python train.py --num_hidden_layers=16 --hidden_size=64 --vocab_size=596 --norm="rmsnorm" --norm_eps=1e-06 --rope_theta=10000.0 --rope_fraction=1.0 --qk_norm=false --init_std_o=0.0119 --init_std_up=0.0671 --init_std_down=0.00593 --decay_fraction=0.486 --final_lr_fraction=0.1 --batch_tokens=16384 --doc_mask=true
Each number is 50 + 12 x the weight over its row's rms, rounded and kept within 0 to 99. Layers, rows and columns count from 0. The size before them is the row's rms in percent of the matrix's.

# v: layer 3 attention value, 64x64, rms 0.15, rows 43-53, columns 0-63
# o: layer 3 attention output (transposed), 64x64, rms 0.137, rows 43-52, columns 0-63
v43 101:50 61 53 52 47 63 32 35 55 59 38 33 41 34 60 35 29 28 64 36 68 51 32 67 57 58 57 53 47 46 42 46 41 60 61 42 67 41 44 38 48 57 29 72 50 34 68 43 52 67 67 54 54 38 58 33 71 66 41 57 53 41 50 54
o43 103:57 52 61 26 66 32 37 47 59 46 35 63 55 45 41 37 54 16 63 72 49 54 55 69 30 44 58 43 47 52 53 65 59 54 62 57 54 56 53 40 36 69 49 53 55 38 70 35 70 55 44 31 51 35 60 35 42 44 45 61 51 49 29 40
v44 094:51 57 55 46 71 60 50 42 20 33 54 48 62 43 45 45 43 53 47 69 35 79 49 21 57 54 56 43 52 45 34 41 32 76 44 68 60 45 49 30 60 43 58 50 39 41 46 57 70 52 41 52 66 45 42 32 40 40 63 43 45 54 45 33
o44 092:47 31 55 59 50 41 83 39 54 32 55 56 62 61 64 63 53 47 49 58 67 42 57 68 67 37 53 64 19 65 49 36 46 56 52 47 65 55 46 31 48 44 39 55 64 36 35 47 60 27 63 60 42 39 42 33 41 44 50 38 59 63 58 46
v45 111:57 56 54 38 40 35 53 59 47 28 61 59 59 39 35 58 41 27 64 44 42 58 53 29 62 45 37 77 48 58 68 49 43 44 73 72 43 47 59 52 54 51 54 49 68 38 47 40 37 62 64 40 63 57 64 71 40 70 50 32 37 46 41 59
o45 114:61 30 36 39 62 53 50 31 46 56 38 44 74 49 52 45 51 56 65 62 55 38 37 49 53 42 38 63 40 66 56 50 66 25 52 37 53 49 62 57 64 52 35 31 70 60 47 54 49 77 56 61 58 59 68 59 67 65 69 39 49 30 41 47
v46 104:68 52 68 61 32 76 60 55 36 52 49 61 44 47 60 61 54 41 50 55 34 49 49 70 27 44 62 56 63 53 52 58 66 45 48 30 41 41 53 45 51 33 64 33 40 59 75 64 54 54 44 51 52 77 61 36 36 62 38 57 56 70 63 41
o46 107:59 60 63 51 34 61 55 36 49 54 59 49 40 51 40 49 28 52 59 27 64 60 63 53 16 67 74 38 50 51 72 37 57 23 58 66 62 48 49 40 55 44 45 36 49 58 46 41 47 55 67 50 61 38 49 41 51 40 36 51 50 63 74 43
v47 126:61 50 64 34 46 45 33 47 57 53 40 20 35 39 37 41 56 58 55 41 43 58 60 45 39 42 44 61 54 45 77 49 57 39 38 51 48 40 22 58 38 29 43 33 60 69 44 39 71 49 27 41 43 62 52 56 65 41 58 60 35 55 64 50
o47 131:38 69 60 60 54 49 43 40 55 49 56 44 35 60 40 67 74 57 53 33 35 38 36 53 50 53 51 67 46 32 43 39 47 39 54 41 49 61 53 48 56 62 56 40 54 50 66 74 34 73 86 52 71 41 47 51 57 31 45 48 65 44 35 41
v48 115:59 43 58 39 48 52 52 50 59 46 35 54 58 35 57 27 62 27 61 44 57 39 46 72 48 62 46 47 50 53 47 48 49 65 55 39 76 45 87 44 62 29 33 49 59 35 42 53 37 51 33 42 63 42 44 56 66 64 69 53 73 50 43 48
o48 116:37 33 61 44 63 22 41 75 53 63 64 79 75 34 65 57 52 35 48 50 39 59 36 46 50 53 64 54 52 52 47 64 57 49 69 51 57 63 46 53 44 51 41 49 56 49 65 41 48 55 42 57 59 51 55 44 39 16 63 49 34 45 58 68
v49 113:56 27 71 34 47 56 56 40 65 26 48 77 40 49 40 51 61 31 58 43 59 48 34 64 48 45 45 57 58 60 36 49 57 36 50 66 42 27 45 41 49 57 60 43 25 30 61 59 55 57 55 51 58 40 59 75 61 70 58 41 49 47 47 35
o49 117:40 74 35 35 51 48 50 51 62 51 57 63 60 45 53 52 53 68 68 49 55 61 45 57 31 54 71 53 64 68 44 49 52 40 46 55 34 43 38 35 72 28 33 37 56 55 53 47 50 55 44 83 41 64 61 52 49 42 53 37 26 51 27 39
v50 111:24 45 41 26 56 75 45 51 40 52 57 55 69 22 61 45 59 55 64 57 33 51 39 49 58 51 52 49 50 52 31 50 61 44 20 68 33 52 43 52 51 28 44 51 48 23 42 55 67 46 56 62 52 57 63 43 38 51 44 56 30 53 40 47
o50 108:40 35 57 50 37 77 75 47 37 50 63 46 42 43 54 45 61 59 57 63 75 63 58 66 52 40 60 67 37 55 47 55 26 41 65 47 38 77 40 31 50 53 38 53 43 45 55 46 53 71 46 43 30 59 38 40 64 51 49 37 57 63 37 46
v51 107:57 39 62 52 35 35 67 68 48 49 45 65 64 52 44 75 40 50 51 53 64 64 61 52 59 55 65 42 51 71 71 59 45 54 61 37 38 68 50 54 47 74 57 60 45 18 53 77 59 48 52 48 44 65 55 58 52 56 36 29 57 44 52 38
o51 114:69 48 41 45 61 68 60 33 55 72 58 71 38 40 56 57 35 45 62 61 36 44 63 44 49 70 48 48 48 51 76 47 54 38 56 52 42 27 50 50 50 45 66 44 55 42 31 32 44 31 44 48 49 71 73 57 52 74 55 34 37 38 51 48
v52 104:46 42 62 53 47 49 52 36 46 61 57 41 36 22 77 48 52 47 59 45 52 66 64 74 61 58 55 45 42 64 45 51 72 63 59 61 61 66 60 59 54 71 35 64 37 39 34 52 39 45 57 50 60 43 53 34 35 61 40 83 54 54 42 53
o52 106:57 40 74 45 26 45 49 72 56 67 41 69 34 26 50 38 58 46 42 75 43 59 54 51 55 63 59 37 57 52 37 52 66 49 65 46 50 68 50 42 42 51 34 39 57 56 38 48 60 39 44 31 31 51 55 34 50 77 31 48 58 60 48 49
v53 104:51 24 57 50 59 59 58 59 51 75 40 38 44 46 51 61 49 52 39 58 52 34 29 28 55 80 46 36 53 45 46 27 73 41 56 57 39 59 23 41 43 41 52 45 40 44 37 56 47 57 58 42 70 44 39 42 52 68 52 31 56 48 36 51